Each number is 50 + 15 x the weight over its row's rms, rounded and kept within 0 to 99. Layers, rows and columns count from 0. The size before them is the row's rms in percent of the matrix's.

# down: layer 8 MLP down (transposed), 1536x768, rms 0.0998, rows 1286-1297, columns 576-767
# gate: layer 8 MLP gate, 1536x768, rms 0.085, rows 1287-1298, columns 576-767
# up: layer 8 MLP up, 1536x768, rms 0.0881, rows 1287-1298, columns 576-767
down1286 095:75 37 43 53 79 28 74 52 65 63 54 45 65 46 21 55 34 10 52 81 59 47 63 31 61 57 33 47 51 55 56 57 56 35 69 52 82 53 23 68 70 61 46 38 47 44 44 37 61 58 31 55 37 43 34 34 47 46 57 74 53 58 46 47 44 38 68 57 55 40 31 37 72 41 61 56 56 63 47 30 48 49 67 52 59 49 68 62 42 76 43 49 54 59 48 36 26 46 67 72 21 36 71 65 92 70 37 54 56 22 50 56 64 63 42 47 80 62 69 60 33 29 36 54 46 47 45 56 61 72 30 47 26 64 66 62 24 53 72 32 43 53 39 79 64 47 52 73 37 49 13 41 58 60 59 24 50 74 40 73 39 57 42 22 38 55 70 39 51 53 62 62 50 46 68 51 53 53 42 26 42 56 64 44 38 52 53 16 42 74 34 50
gate1287 106:28 31 59 54 26 66 46 76 86 12 59 73 58 40 76 63 60 59 46 56 60 57 37 43 58 44 60 53 93 39 37 45 33 45 60 60 46 45 23 65 43 72 55 68 80 61 67 66 46 49 13 58 32 65 69 40 30 58 45 73 65 64 43 46 44 62 47 77 46 44 60 36 73 60 66 71 50 54 36 35 60 31 28 52 27 42 53 42 61 58 13 71 64 46 49 53 48 56 56 33 61 45 26 49 53 45 41 41 68 68 42 23 54 71 49 28 36 46 51 50 26 47 27 65 43 29 32 41 63 37 30 57 44 53 62 39 53 52 58 44 26 58 56 70 58 66 42 53 76 40 50 56 27 38 57 38 67 53 23 62 87 44 34 55 66 70 43 31 57 32 52 74 60 79 80 64 33 28 27 62 54 56 73 43 44 43 40 31 35 43 70 45
up1287 101:48 35 41 75 34 46 56 37 49 68 36 38 47 86 65 26 40 42 67 23 53 57 44 63 60 60 62 56 06 41 67 42 63 51 73 57 77 78 53 41 78 65 73 39 66 75 45 26 28 48 40 71 28 53 57 37 22 50 51 60 51 45 15 46 77 56 46 53 83 48 28 58 61 69 32 49 43 23 49 63 43 22 32 52 59 51 40 56 51 73 46 37 48 62 65 49 44 64 42 55 23 55 42 22 33 85 47 50 44 63 71 40 54 40 33 58 52 56 46 28 70 76 51 15 65 81 54 37 76 34 21 72 60 50 52 50 66 87 32 20 66 56 46 60 50 63 67 50 55 50 65 52 52 72 22 47 46 40 71 52 66 64 26 32 50 40 63 55 66 52 52 36 44 25 60 53 46 58 26 53 70 49 63 64 60 45 52 38 56 79 42 61
down1287 100:35 60 38 43 39 85 53 69 70 67 67 28 49 58 48 59 52 51 31 50 47 39 50 75 54 36 43 52 60 17 36 39 59 31 38 42 47 53 35 44 47 42 76 32 23 60 27 43 27 26 26 56 33 71 32 58 24 49 83 66 34 69 56 60 38 46 54 40 37 55 51 26 69 38 48 26 59 52 42 32 36 46 26 30 52 75 49 43 17 32 38 72 40 39 28 74 52 72 31 55 49 65 39 52 57 99 61 35 62 41 43 57 49 45 39 63 38 77 57 35 33 55 70 55 47 64 39 47 21 61 62 62 67 38 19 17 73 40 68 56 57 27 54 42 53 56 31 64 58 61 64 71 37 69 30 53 61 58 68 32 35 49 44 38 54 75 33 52 38 14 25 57 49 44 56 52 35 61 24 66 62 42 58 46 52 40 30 53 68 66 58 33
gate1288 104:14 49 32 41 54 57 50 44 33 35 43 69 57 74 36 40 57 56 73 46 58 37 70 90 52 33 27 56 58 53 52 21 79 46 53 58 43 69 60 68 46 53 61 52 44 70 57 56 43 25 36 36 55 47 54 51 59 26 49 31 58 66 45 21 36 40 42 39 62 25 52 33 63 13 34 54 62 36 19 51 58 62 70 38 43 36 36 33 60 65 46 52 45 64 64 31 60 43 62 62 52 50 50 53 36 26 53 55 57 37 89 50 50 39 37 57 67 40 68 54 38 46 53 42 51 72 40 29 73 65 74 51 58 38 27 44 39 45 46 69 73 24 64 74 58 19 62 62 39 44 44 57 69 62 74 12 47 68 27 41 34 43 81 54 42 30 49 42 59 93 63 44 76 68 44 67 71 35 70 44 66 53 52 45 48 65 49 28 52 51 71 61
up1288 101:81 37 17 45 63 51 48 27 54 73 84 58 44 35 67 33 86 37 38 53 46 77 60 66 26 28 31 62 71 69 46 53 30 49 39 53 36 56 64 42 37 57 66 53 66 44 48 45 61 19 31 18 36 40 35 59 36 60 43 38 56 59 39 08 33 29 42 64 23 59 30 87 70 40 76 22 63 44 57 04 64 52 32 48 55 22 39 32 65 55 39 65 39 63 39 50 35 57 55 67 49 46 27 62 40 57 50 62 21 66 70 36 64 54 64 50 49 38 51 47 48 76 34 18 64 57 43 27 41 46 47 52 59 45 31 37 75 45 57 50 56 60 60 74 76 40 44 43 59 55 62 49 39 60 59 48 47 48 45 30 43 24 76 67 29 68 38 35 47 58 35 28 36 91 75 27 43 52 49 22 67 57 59 56 41 56 64 56 37 64 44 83
down1288 101:54 24 37 37 44 39 59 47 60 34 39 33 38 40 46 49 37 32 47 30 64 43 65 40 74 60 57 57 51 65 51 56 60 55 24 51 44 58 43 41 47 58 46 34 37 61 59 76 45 36 30 47 61 26 33 11 40 34 63 40 48 44 59 31 63 50 56 52 68 67 23 69 54 25 23 59 84 55 98 43 55 52 45 53 46 39 38 68 58 36 32 51 64 52 34 30 42 62 53 41 53 47 37 42 69 64 49 13 54 13 66 25 41 64 46 49 58 61 18 42 42 47 79 52 43 42 54 54 38 36 47 26 48 53 54 46 22 56 35 45 36 27 70 09 61 53 51 54 70 63 70 74 39 55 48 50 43 65 66 44 52 48 40 58 58 58 49 48 65 67 34 46 61 55 66 52 56 65 58 37 51 24 55 58 45 48 47 67 38 36 84 54
gate1289 104:24 48 38 54 52 42 55 88 33 51 43 58 38 30 40 69 57 59 49 51 45 54 48 69 54 38 50 27 65 39 62 53 37 61 52 47 08 62 51 30 46 32 31 35 49 38 41 43 51 48 53 41 56 33 71 54 45 47 48 17 53 38 37 58 52 47 67 47 06 71 57 57 52 46 50 71 51 46 37 59 37 62 37 47 52 27 59 51 57 45 72 50 44 58 38 61 43 47 48 62 56 57 56 34 19 27 44 36 48 60 44 36 64 73 44 53 33 52 74 68 34 75 48 58 49 43 55 43 41 43 35 45 56 61 45 36 41 76 28 24 55 34 24 39 61 51 60 19 43 55 53 50 32 62 50 34 41 19 46 38 42 14 39 69 43 33 60 48 44 70 59 51 75 79 52 38 58 45 43 57 42 65 39 47 39 76 76 43 27 18 38 69
up1289 108:63 04 50 76 55 48 41 44 44 60 51 63 55 50 51 66 49 37 49 55 55 66 37 62 43 30 75 38 53 44 45 48 67 58 49 52 23 61 61 42 42 31 39 22 37 49 48 35 28 47 44 62 57 37 54 63 38 40 51 25 58 57 40 51 65 47 65 25 24 82 55 43 58 42 68 54 77 41 31 42 44 40 46 33 28 25 65 38 55 31 60 04 41 80 44 54 53 73 43 54 40 55 76 18 16 62 36 45 41 44 48 77 53 56 31 39 31 69 73 54 61 67 57 50 55 59 48 32 38 36 50 53 35 60 52 29 35 38 50 30 47 72 70 34 46 56 45 35 28 42 42 64 25 59 31 59 48 37 49 40 54 52 51 31 65 52 78 65 28 44 35 41 57 66 60 43 63 45 53 54 59 74 50 59 52 41 62 29 48 00 44 65
down1289 104:47 34 53 29 67 52 45 58 29 67 72 46 42 54 45 31 83 51 68 39 42 79 24 39 61 36 39 43 52 75 47 58 59 42 48 49 58 50 46 48 55 56 71 42 49 61 67 51 70 58 62 50 29 31 39 55 39 44 64 40 39 45 64 34 64 68 59 54 32 54 53 56 48 58 51 63 59 43 26 62 34 23 47 46 45 45 50 36 60 38 42 52 51 55 62 49 52 60 43 67 54 44 55 41 44 56 19 67 40 40 51 59 34 47 35 59 41 69 65 60 53 24 62 22 58 63 59 63 58 68 55 26 36 55 54 49 65 36 21 25 53 47 58 21 48 46 66 34 44 29 63 31 54 52 51 39 47 63 56 70 42 77 35 30 45 07 44 68 46 43 50 62 65 60 54 52 34 12 49 50 34 43 79 49 47 58 56 55 34 67 56 64
gate1290 099:23 35 70 60 29 58 46 40 70 25 31 40 47 56 48 55 35 84 59 78 49 37 39 26 68 69 15 59 73 53 47 60 31 58 63 59 49 47 54 30 45 47 59 30 53 06 51 47 67 40 46 38 50 75 63 50 36 68 90 74 11 52 58 28 74 39 57 41 41 54 72 60 35 29 76 37 48 45 48 65 36 46 51 35 42 72 50 27 30 53 52 56 61 50 62 55 74 19 46 36 78 57 46 52 54 68 73 52 94 51 70 26 28 53 61 54 66 42 69 48 58 56 60 49 46 52 36 57 76 44 45 66 48 35 45 42 44 54 39 49 75 42 49 33 71 41 45 50 57 36 56 56 59 53 55 58 39 72 24 35 80 50 27 78 28 72 45 45 71 45 82 45 50 62 74 40 53 55 47 26 70 74 61 03 44 67 57 51 48 36 64 60
up1290 102:51 54 35 40 43 31 46 52 28 58 54 50 54 65 71 37 53 40 47 42 24 33 53 65 55 39 40 34 41 61 49 64 60 52 51 59 42 29 47 57 67 65 60 38 24 81 73 29 65 14 27 38 69 68 47 42 49 33 49 45 31 58 53 56 56 69 39 32 66 56 31 48 60 42 49 30 82 36 55 67 63 40 49 62 39 35 74 48 13 41 41 55 44 30 62 60 77 43 44 49 29 57 37 50 53 80 78 45 45 69 40 53 48 55 66 62 54 60 54 33 54 53 56 60 50 28 40 58 42 56 60 72 55 37 41 62 46 47 47 35 48 44 33 52 42 47 58 74 66 60 67 51 62 87 45 41 31 42 32 49 70 65 54 30 50 27 34 64 29 30 55 58 37 49 35 60 62 77 53 84 31 48 34 84 49 48 31 58 48 49 32 46
down1290 101:73 71 50 59 54 18 21 43 28 63 68 52 49 55 63 55 58 69 49 63 65 50 73 33 68 77 39 64 44 57 72 40 23 52 44 36 58 64 40 57 65 31 43 52 46 65 50 36 65 51 47 56 66 53 26 48 35 68 71 41 51 25 34 61 23 66 53 59 42 44 76 43 46 30 63 43 42 45 54 63 48 45 42 44 55 48 55 54 47 64 44 49 34 39 62 44 63 55 59 33 49 14 33 68 52 21 43 47 65 79 38 34 74 75 75 42 38 60 57 38 58 54 58 75 40 52 65 50 55 66 38 49 42 69 64 67 41 48 41 67 53 72 59 45 65 52 54 58 57 19 23 56 39 42 51 42 29 41 38 55 17 30 46 60 43 59 68 55 36 55 44 36 53 57 50 43 65 36 51 22 68 54 48 47 57 40 38 55 49 54 26 63
gate1291 101:60 64 35 31 59 53 09 65 51 34 51 64 35 47 53 32 60 41 75 55 50 78 66 54 54 07 43 51 45 40 53 42 70 33 61 66 55 55 25 55 49 13 18 51 56 39 28 68 37 45 62 51 55 56 69 69 54 45 59 39 37 31 48 37 61 65 73 04 44 50 57 14 52 63 50 54 30 68 55 38 66 51 53 46 46 60 45 56 36 38 54 46 28 59 55 49 62 61 66 40 69 26 39 32 81 35 69 43 35 02 49 55 21 29 33 62 30 30 40 48 21 22 59 69 46 36 54 52 38 51 30 39 39 56 66 57 63 28 37 46 50 50 52 36 16 33 44 47 55 69 46 65 71 60 67 69 57 62 84 34 40 32 47 65 75 57 55 28 38 49 81 36 40 55 42 62 62 53 39 69 45 35 53 87 57 47 39 61 56 47 58 58
up1291 098:45 52 56 47 57 35 54 46 49 30 55 07 51 49 33 44 44 64 43 32 35 49 55 57 42 35 53 42 13 32 45 52 39 08 57 22 60 60 68 29 36 53 87 56 34 46 33 58 63 56 41 84 65 51 69 45 43 29 42 74 45 62 34 59 74 36 27 47 59 67 55 32 36 46 24 83 64 73 35 48 54 36 44 63 54 52 56 29 50 53 63 74 57 42 93 19 34 25 35 27 52 61 35 36 64 75 48 34 86 56 46 36 62 52 37 41 39 43 32 39 32 51 13 32 27 22 49 42 57 55 67 58 39 78 22 23 38 71 73 47 70 70 56 59 60 69 56 37 63 30 61 53 41 56 16 51 48 29 29 60 28 33 49 68 47 45 59 30 59 47 49 44 48 43 56 32 73 65 58 75 37 36 46 58 60 47 54 60 68 48 53 36
down1291 108:37 54 13 28 45 70 45 32 42 54 41 51 44 46 68 32 54 64 23 63 59 64 28 51 22 49 56 15 64 35 28 72 47 49 34 60 46 73 65 56 69 51 36 14 39 59 22 68 51 82 22 44 51 45 56 47 51 42 44 26 41 41 00 60 28 59 50 19 61 49 55 42 52 63 43 57 46 77 55 68 32 61 54 40 44 58 17 49 63 29 74 30 62 67 61 29 30 65 57 31 30 32 54 43 62 42 55 47 37 63 53 60 72 26 79 48 51 26 84 75 63 92 70 46 40 42 59 66 61 55 21 69 41 98 28 50 48 56 00 77 53 69 71 63 74 28 38 51 40 51 43 45 58 53 47 64 68 33 75 61 39 46 77 42 46 35 49 55 48 58 99 44 51 47 99 30 40 67 36 53 30 39 68 29 32 66 59 55 62 37 61 38
gate1292 104:52 45 66 52 55 42 40 64 39 62 32 71 41 24 22 51 36 42 75 48 46 61 30 41 70 42 51 64 34 32 49 40 75 33 82 76 47 52 61 23 57 74 40 71 58 45 63 70 68 62 77 41 41 68 83 62 54 54 41 49 48 28 30 59 62 49 46 44 48 55 48 22 47 35 48 63 38 36 56 33 99 18 73 44 80 43 58 59 40 73 27 44 64 50 58 64 63 30 66 46 51 54 73 28 52 67 35 37 41 49 46 62 36 31 54 20 43 35 50 32 45 45 55 45 46 42 48 46 76 71 42 29 51 65 62 71 33 54 59 20 43 38 56 51 77 60 44 40 48 71 59 45 29 47 54 46 68 42 62 57 24 46 50 64 64 78 46 77 35 70 51 64 41 48 45 62 45 50 60 49 52 44 31 23 47 44 49 62 45 32 23 47
up1292 098:14 63 58 50 35 39 64 44 16 31 45 57 55 45 59 39 73 53 66 28 58 61 42 69 53 72 52 41 52 49 17 55 38 48 54 34 77 62 33 48 42 40 49 66 45 48 46 23 65 69 56 53 80 42 46 37 62 53 54 59 66 59 88 32 37 42 56 38 43 45 59 15 38 67 59 57 22 66 65 43 75 05 59 67 65 70 38 53 65 74 45 63 68 57 46 41 19 56 44 25 27 56 20 78 49 59 53 51 24 28 33 71 41 54 44 64 44 41 65 45 46 52 38 59 67 45 47 68 63 74 60 41 54 43 63 48 28 67 47 66 67 44 31 22 37 43 36 59 36 61 37 40 57 68 30 58 51 35 49 56 73 32 51 60 54 35 58 45 28 50 49 39 74 58 35 39 30 57 75 65 55 52 59 49 56 49 49 36 59 41 65 49
down1292 105:23 52 34 49 44 36 75 57 72 49 35 57 62 34 40 26 88 75 85 64 69 47 64 41 48 40 38 57 75 48 37 60 38 34 26 39 38 74 57 59 35 76 40 47 31 62 51 54 75 73 77 54 41 59 43 56 46 76 49 39 44 59 58 43 21 21 33 47 62 46 52 39 55 42 66 50 49 32 48 36 68 49 60 58 86 51 30 67 68 64 37 41 51 78 54 69 29 55 31 40 50 31 40 95 45 70 40 47 52 39 54 65 52 69 53 55 50 35 43 23 70 65 56 81 61 41 45 94 46 27 54 67 39 47 37 32 50 51 43 55 54 42 49 37 70 30 71 72 65 57 44 40 38 56 35 40 51 71 46 31 57 34 35 49 25 65 85 36 61 42 28 40 86 30 64 52 63 65 26 73 65 87 76 55 35 61 62 51 72 44 39 44
gate1293 110:34 67 47 42 23 49 37 43 41 55 49 47 83 29 05 74 69 36 64 50 51 26 57 61 67 58 72 52 47 42 53 35 40 61 52 62 24 47 62 80 52 54 53 36 43 50 26 38 47 60 44 44 50 31 31 56 45 81 51 59 50 53 55 46 50 48 44 45 60 50 35 55 67 68 41 55 17 60 49 35 23 40 27 54 54 32 32 59 59 64 76 34 19 46 53 65 50 57 22 63 33 52 22 27 31 27 23 59 88 38 38 66 66 68 68 53 37 24 28 38 47 52 35 53 29 59 38 81 50 21 59 38 37 56 45 84 69 46 52 59 64 46 46 55 29 36 58 56 48 42 58 56 48 54 28 72 37 47 55 67 36 37 59 58 62 52 65 55 69 43 48 32 59 52 58 62 59 21 36 89 26 42 51 49 68 64 54 74 74 49 57 72
up1293 110:41 49 79 53 56 35 32 49 48 43 42 55 31 27 67 59 49 26 68 36 41 58 42 74 68 45 35 36 20 40 60 38 55 50 63 77 87 54 73 60 82 31 58 48 22 53 24 70 67 58 31 44 76 63 18 41 60 60 43 50 39 37 43 55 21 55 67 42 72 37 40 61 76 58 54 80 27 52 63 45 44 41 41 25 57 55 59 29 81 43 37 36 19 36 44 41 61 54 25 46 59 72 53 43 56 31 65 37 75 65 65 67 49 61 58 65 47 59 43 30 56 61 51 34 56 81 37 76 50 52 29 42 55 86 63 62 70 63 40 35 47 26 65 43 41 43 62 56 58 44 56 47 66 89 63 33 82 41 56 67 43 41 79 53 53 42 86 52 27 42 41 46 54 55 51 50 41 44 44 45 40 56 33 73 27 68 58 53 71 70 80 44
down1293 110:70 47 51 79 57 30 74 50 69 37 60 54 33 33 56 48 72 94 63 76 70 53 41 62 41 42 46 52 84 38 51 62 43 74 38 50 55 76 59 51 46 70 62 43 80 65 96 38 54 52 50 52 71 27 60 38 77 26 41 54 58 52 44 67 54 65 62 68 57 38 48 46 47 52 62 42 52 12 53 68 47 55 68 36 40 41 62 54 28 52 28 73 81 65 49 58 37 37 61 33 46 61 73 70 60 66 40 47 40 43 71 38 42 51 36 42 50 77 69 65 48 32 34 73 54 25 68 47 51 32 58 57 59 26 37 22 37 37 57 56 39 71 51 65 44 49 44 39 54 39 40 70 30 23 61 44 44 49 33 40 42 66 38 56 45 48 47 64 59 66 57 64 47 48 36 49 60 70 73 51 53 59 49 56 47 35 20 06 42 62 45 47
gate1294 102:54 30 25 43 64 46 44 22 41 63 53 72 42 59 39 42 59 44 34 50 39 74 43 38 37 35 40 67 34 47 70 57 69 65 43 66 39 61 42 27 31 68 70 50 45 45 38 68 36 69 42 39 40 60 43 58 87 74 29 51 62 76 40 62 18 51 64 45 61 46 58 48 48 44 48 49 48 62 48 57 30 53 33 60 54 43 59 28 88 33 65 36 35 69 39 65 30 39 65 66 71 64 53 71 09 64 34 44 39 32 35 61 44 46 51 39 57 75 54 50 20 63 57 46 60 57 65 55 27 66 35 50 70 42 38 32 56 41 52 54 31 58 59 46 57 55 87 41 62 53 36 71 68 58 47 40 43 51 46 27 57 57 47 72 39 58 66 51 48 43 46 39 54 39 72 60 51 59 68 41 42 64 41 18 76 46 57 68 72 48 51 52
up1294 110:42 66 66 62 41 45 32 32 39 51 45 41 50 61 51 29 63 65 75 30 66 71 57 34 78 29 53 15 60 55 70 57 39 59 75 44 43 52 76 46 49 56 59 58 53 30 57 53 70 61 53 60 62 65 29 28 56 58 50 67 45 72 20 43 77 26 36 61 37 65 53 64 41 44 66 40 48 59 93 41 74 57 26 46 32 39 53 65 25 79 52 40 37 58 71 54 45 28 61 52 67 55 46 57 47 44 35 79 42 62 64 71 23 42 59 80 37 59 56 58 66 35 40 55 53 65 55 35 40 61 60 43 74 46 57 44 66 45 53 42 76 44 45 47 58 58 45 60 54 56 39 41 50 57 48 86 18 30 92 32 49 34 31 29 57 72 45 45 59 37 73 68 80 37 35 42 34 57 60 84 58 66 42 75 19 54 31 51 63 47 31 41
down1294 102:40 68 29 68 57 60 46 65 75 55 58 80 65 59 59 54 74 29 34 51 33 68 29 40 61 29 31 30 28 40 57 38 54 48 70 47 50 51 41 78 36 28 67 39 60 55 41 54 44 20 51 53 28 39 59 29 48 81 66 43 25 33 49 41 50 45 53 53 48 55 78 61 24 49 27 40 48 19 68 59 51 61 52 40 26 45 53 59 69 44 55 28 66 43 43 50 53 25 42 73 68 43 32 43 49 44 83 57 45 22 43 38 21 46 46 49 52 68 58 39 48 57 62 72 37 56 54 25 54 48 34 46 34 69 72 42 48 66 64 45 35 51 32 39 56 33 56 76 38 49 54 61 38 76 52 56 32 33 63 44 25 47 56 46 51 52 61 19 37 60 47 81 59 23 74 69 38 61 64 51 61 43 39 19 43 58 25 22 57 39 56 24
gate1295 098:44 62 32 71 46 37 45 53 83 45 53 43 37 71 47 54 73 43 43 47 46 64 55 53 41 08 45 59 66 52 60 49 23 41 52 53 41 60 40 63 07 41 44 52 70 75 44 39 41 56 56 39 59 46 48 50 53 36 49 41 57 55 42 54 30 57 54 31 53 82 49 32 47 63 57 37 54 24 51 63 63 47 32 50 33 73 49 36 53 26 44 24 52 47 65 24 51 30 49 69 27 69 43 59 41 54 53 58 53 32 35 24 23 60 58 42 21 79 83 67 49 46 48 49 79 38 70 51 56 68 46 44 18 54 60 47 40 55 44 45 75 61 38 46 58 26 69 44 63 68 41 59 50 67 46 61 30 51 69 22 63 41 64 46 41 61 44 43 54 70 51 56 61 57 45 47 40 52 62 50 61 67 46 63 64 36 55 69 48 82 50 55
up1295 097:34 53 53 53 45 67 47 09 48 46 48 38 42 41 51 62 26 45 37 41 51 55 39 63 43 29 45 54 17 60 47 41 30 45 35 60 33 25 67 57 47 65 66 64 55 54 46 49 48 69 33 56 50 40 48 30 33 53 49 49 54 32 47 29 41 48 34 33 66 59 53 49 67 34 46 44 67 51 45 49 52 15 60 63 25 50 59 62 75 39 40 43 43 60 43 48 43 42 38 71 39 23 58 76 25 49 39 62 78 18 60 43 52 42 25 37 73 62 77 54 47 46 25 29 69 46 41 51 55 25 25 48 59 67 65 54 45 67 34 42 39 50 46 39 72 40 51 35 42 30 71 44 38 60 38 58 36 86 84 56 42 61 40 68 61 78 76 68 43 49 41 45 58 89 29 66 27 67 38 55 58 73 44 52 60 61 51 79 42 27 36 76
down1295 100:55 47 57 36 49 44 43 44 57 28 60 49 68 45 70 42 20 26 89 74 55 61 36 48 65 54 77 38 67 60 23 73 63 57 29 49 57 29 35 72 38 35 37 61 62 58 73 53 71 37 44 44 40 51 58 62 48 43 12 58 53 59 69 23 53 43 43 39 31 51 43 49 60 40 61 48 60 37 78 57 72 57 31 68 51 42 49 45 75 45 58 70 42 66 38 38 33 41 63 42 59 44 55 62 20 47 85 49 40 27 18 55 40 86 17 39 13 45 49 75 69 47 41 81 38 60 72 56 52 48 78 48 50 44 55 29 66 52 55 39 79 59 37 73 43 69 44 31 50 37 63 48 34 65 55 66 38 67 53 46 52 66 55 61 65 64 38 27 61 59 91 47 48 20 23 48 48 55 49 41 44 40 37 38 56 55 46 29 72 33 35 41
gate1296 102:38 72 43 34 55 40 27 71 54 32 58 27 84 28 52 66 38 26 56 63 31 58 51 11 68 47 37 80 31 48 77 42 36 35 34 24 73 52 51 34 28 33 38 31 37 35 64 49 28 41 45 67 75 55 42 73 41 76 50 73 51 23 60 33 55 27 17 70 47 63 37 24 84 50 48 45 30 41 52 36 48 66 75 63 32 66 60 37 32 36 41 61 47 48 54 42 54 39 56 81 49 60 30 70 76 61 57 67 66 62 46 56 65 44 52 71 43 58 70 58 66 16 43 70 65 24 42 69 54 51 27 55 39 48 49 51 49 42 36 37 60 53 56 30 35 28 68 50 63 49 88 57 37 25 42 64 46 56 37 44 49 62 56 66 45 55 36 64 67 62 42 34 46 33 49 81 66 64 53 60 55 39 59 62 46 77 39 56 45 65 57 32
up1296 097:56 47 46 45 58 47 35 41 68 54 46 37 47 59 59 69 49 34 42 38 84 37 34 38 49 48 38 59 53 51 30 50 39 65 56 48 45 67 52 44 32 36 62 64 53 23 76 39 52 28 41 58 46 65 46 61 51 66 76 46 81 34 47 38 52 56 28 24 71 50 47 56 52 31 44 55 61 62 61 47 21 55 69 35 17 60 68 65 38 51 17 43 34 42 51 45 26 19 45 30 52 74 66 41 48 53 23 83 66 39 53 62 57 61 51 36 41 40 66 49 59 45 61 72 62 32 34 51 37 27 54 39 61 65 29 59 59 83 61 68 59 51 70 31 61 58 55 83 60 30 70 31 49 57 46 20 58 42 44 53 27 32 36 37 80 52 31 44 33 51 51 76 26 47 50 66 64 45 18 53 14 53 44 60 75 26 50 42 30 64 45 37
down1296 102:75 37 39 28 33 45 58 52 83 58 71 47 66 37 83 49 29 47 67 39 53 19 57 61 52 72 36 55 43 48 62 62 28 49 41 51 64 41 78 39 35 42 77 86 40 39 38 53 56 38 55 83 41 52 28 13 76 50 71 44 52 32 46 55 40 61 42 56 47 60 38 26 54 41 27 54 41 61 54 46 57 44 60 61 62 59 49 28 67 44 38 44 43 59 37 48 46 41 62 34 60 21 46 23 20 33 52 62 40 27 73 44 51 60 57 68 38 58 33 42 49 26 53 47 45 59 31 48 39 45 45 44 28 62 58 61 56 52 52 51 40 59 73 29 43 24 50 61 47 53 49 72 56 58 37 32 79 49 30 53 70 56 78 68 68 47 52 46 57 63 42 78 82 41 39 63 42 41 36 58 26 57 83 59 69 54 39 68 34 39 47 39
gate1297 096:67 39 64 52 87 38 59 51 51 32 58 54 48 40 59 48 42 27 38 59 69 40 61 56 45 48 64 47 55 46 58 42 47 36 34 36 61 67 76 23 13 49 55 55 59 63 30 62 52 38 63 72 29 52 77 54 57 45 62 61 66 27 39 35 58 66 78 66 64 48 34 34 67 73 52 43 80 25 35 36 49 48 67 33 35 41 32 37 63 89 56 41 58 41 47 41 50 37 35 50 64 39 51 39 57 30 41 21 48 44 72 53 37 54 66 70 40 56 41 53 42 66 34 70 48 35 68 54 53 33 45 52 56 50 81 76 68 44 51 32 82 60 32 45 49 55 56 39 62 31 48 31 70 69 33 70 62 55 58 54 17 56 37 17 64 66 72 45 65 56 47 64 49 79 37 44 40 40 39 63 69 16 59 44 30 62 41 53 67 73 38 42
up1297 100:74 50 43 57 59 45 34 61 73 24 13 59 52 29 40 62 25 45 80 42 70 60 57 27 50 48 18 89 43 49 71 49 60 65 53 23 59 43 48 28 33 66 40 41 43 40 38 62 64 52 50 62 11 61 50 45 34 48 78 13 48 42 67 42 42 47 33 65 31 53 49 43 64 67 54 51 19 31 55 54 63 59 60 43 48 78 39 51 43 56 24 30 60 31 56 28 57 53 42 41 43 59 65 63 55 42 59 63 16 35 63 49 57 81 67 56 60 51 62 53 51 67 51 55 38 19 53 23 49 44 38 27 73 57 33 15 47 48 25 60 62 68 56 22 46 54 56 59 41 13 53 54 74 44 30 50 21 38 34 49 48 40 26 32 51 41 59 33 58 38 56 44 48 55 69 45 55 71 64 29 29 47 47 55 69 50 47 15 52 41 64 52
down1297 101:48 61 37 43 53 55 44 60 42 29 48 29 29 61 43 46 49 46 58 40 36 20 35 63 35 45 61 61 55 28 77 20 34 22 31 50 37 56 70 51 72 41 21 30 76 67 35 69 58 62 30 40 35 50 33 46 46 63 51 38 23 21 70 40 49 29 56 55 71 40 49 42 57 72 53 60 49 30 38 54 43 74 55 51 54 50 30 60 48 43 72 45 27 57 20 46 54 66 40 51 41 40 65 63 76 26 63 39 43 58 40 36 57 55 53 28 61 73 55 50 51 63 36 44 76 39 47 26 39 41 34 64 78 54 42 71 38 21 31 55 70 44 46 52 45 66 70 80 39 53 54 73 55 48 50 35 26 67 65 45 35 44 37 64 54 50 44 30 39 27 39 43 70 51 58 29 68 39 34 62 77 63 54 41 42 86 47 18 36 55 45 51
gate1298 099:40 73 64 39 40 44 31 68 58 54 25 55 34 62 70 72 35 49 55 54 41 42 59 43 71 61 42 62 68 57 54 51 44 52 65 40 46 72 68 78 44 54 22 50 54 57 63 52 46 34 42 36 27 41 22 66 37 34 46 73 39 42 61 70 32 46 40 60 52 65 31 34 46 72 58 62 69 68 32 60 56 71 62 32 52 72 52 49 34 49 35 59 21 31 58 40 55 58 40 30 35 00 37 78 59 36 46 53 74 52 73 60 52 67 39 51 50 54 81 50 51 39 56 88 51 25 34 71 38 45 49 51 37 22 56 33 55 30 62 43 48 70 58 68 22 18 61 28 52 38 59 56 55 60 67 45 51 38 44 61 37 55 37 40 48 35 56 49 73 40 60 46 26 63 58 60 52 52 51 36 82 53 51 62 51 41 30 48 36 53 51 66
up1298 096:53 46 82 53 48 37 64 35 40 43 59 43 66 63 41 34 42 44 60 25 46 67 34 42 48 35 52 64 51 59 61 35 30 48 49 53 50 50 65 61 48 32 58 48 75 49 56 62 29 23 56 49 61 29 40 52 40 52 41 54 54 23 34 76 35 50 69 46 38 81 64 32 78 36 64 47 49 31 61 43 26 63 77 48 47 41 37 64 48 37 57 69 40 63 32 52 74 43 32 53 31 62 70 18 41 65 43 34 58 66 37 38 41 62 62 74 56 37 55 49 71 22 62 43 34 67 43 35 63 48 47 84 47 45 33 39 40 54 48 63 68 58 40 68 40 28 34 55 66 59 58 58 47 41 56 54 69 43 41 39 57 59 49 34 81 63 59 54 60 80 33 56 54 41 47 28 37 64 37 47 51 26 57 50 51 53 11 62 36 46 62 52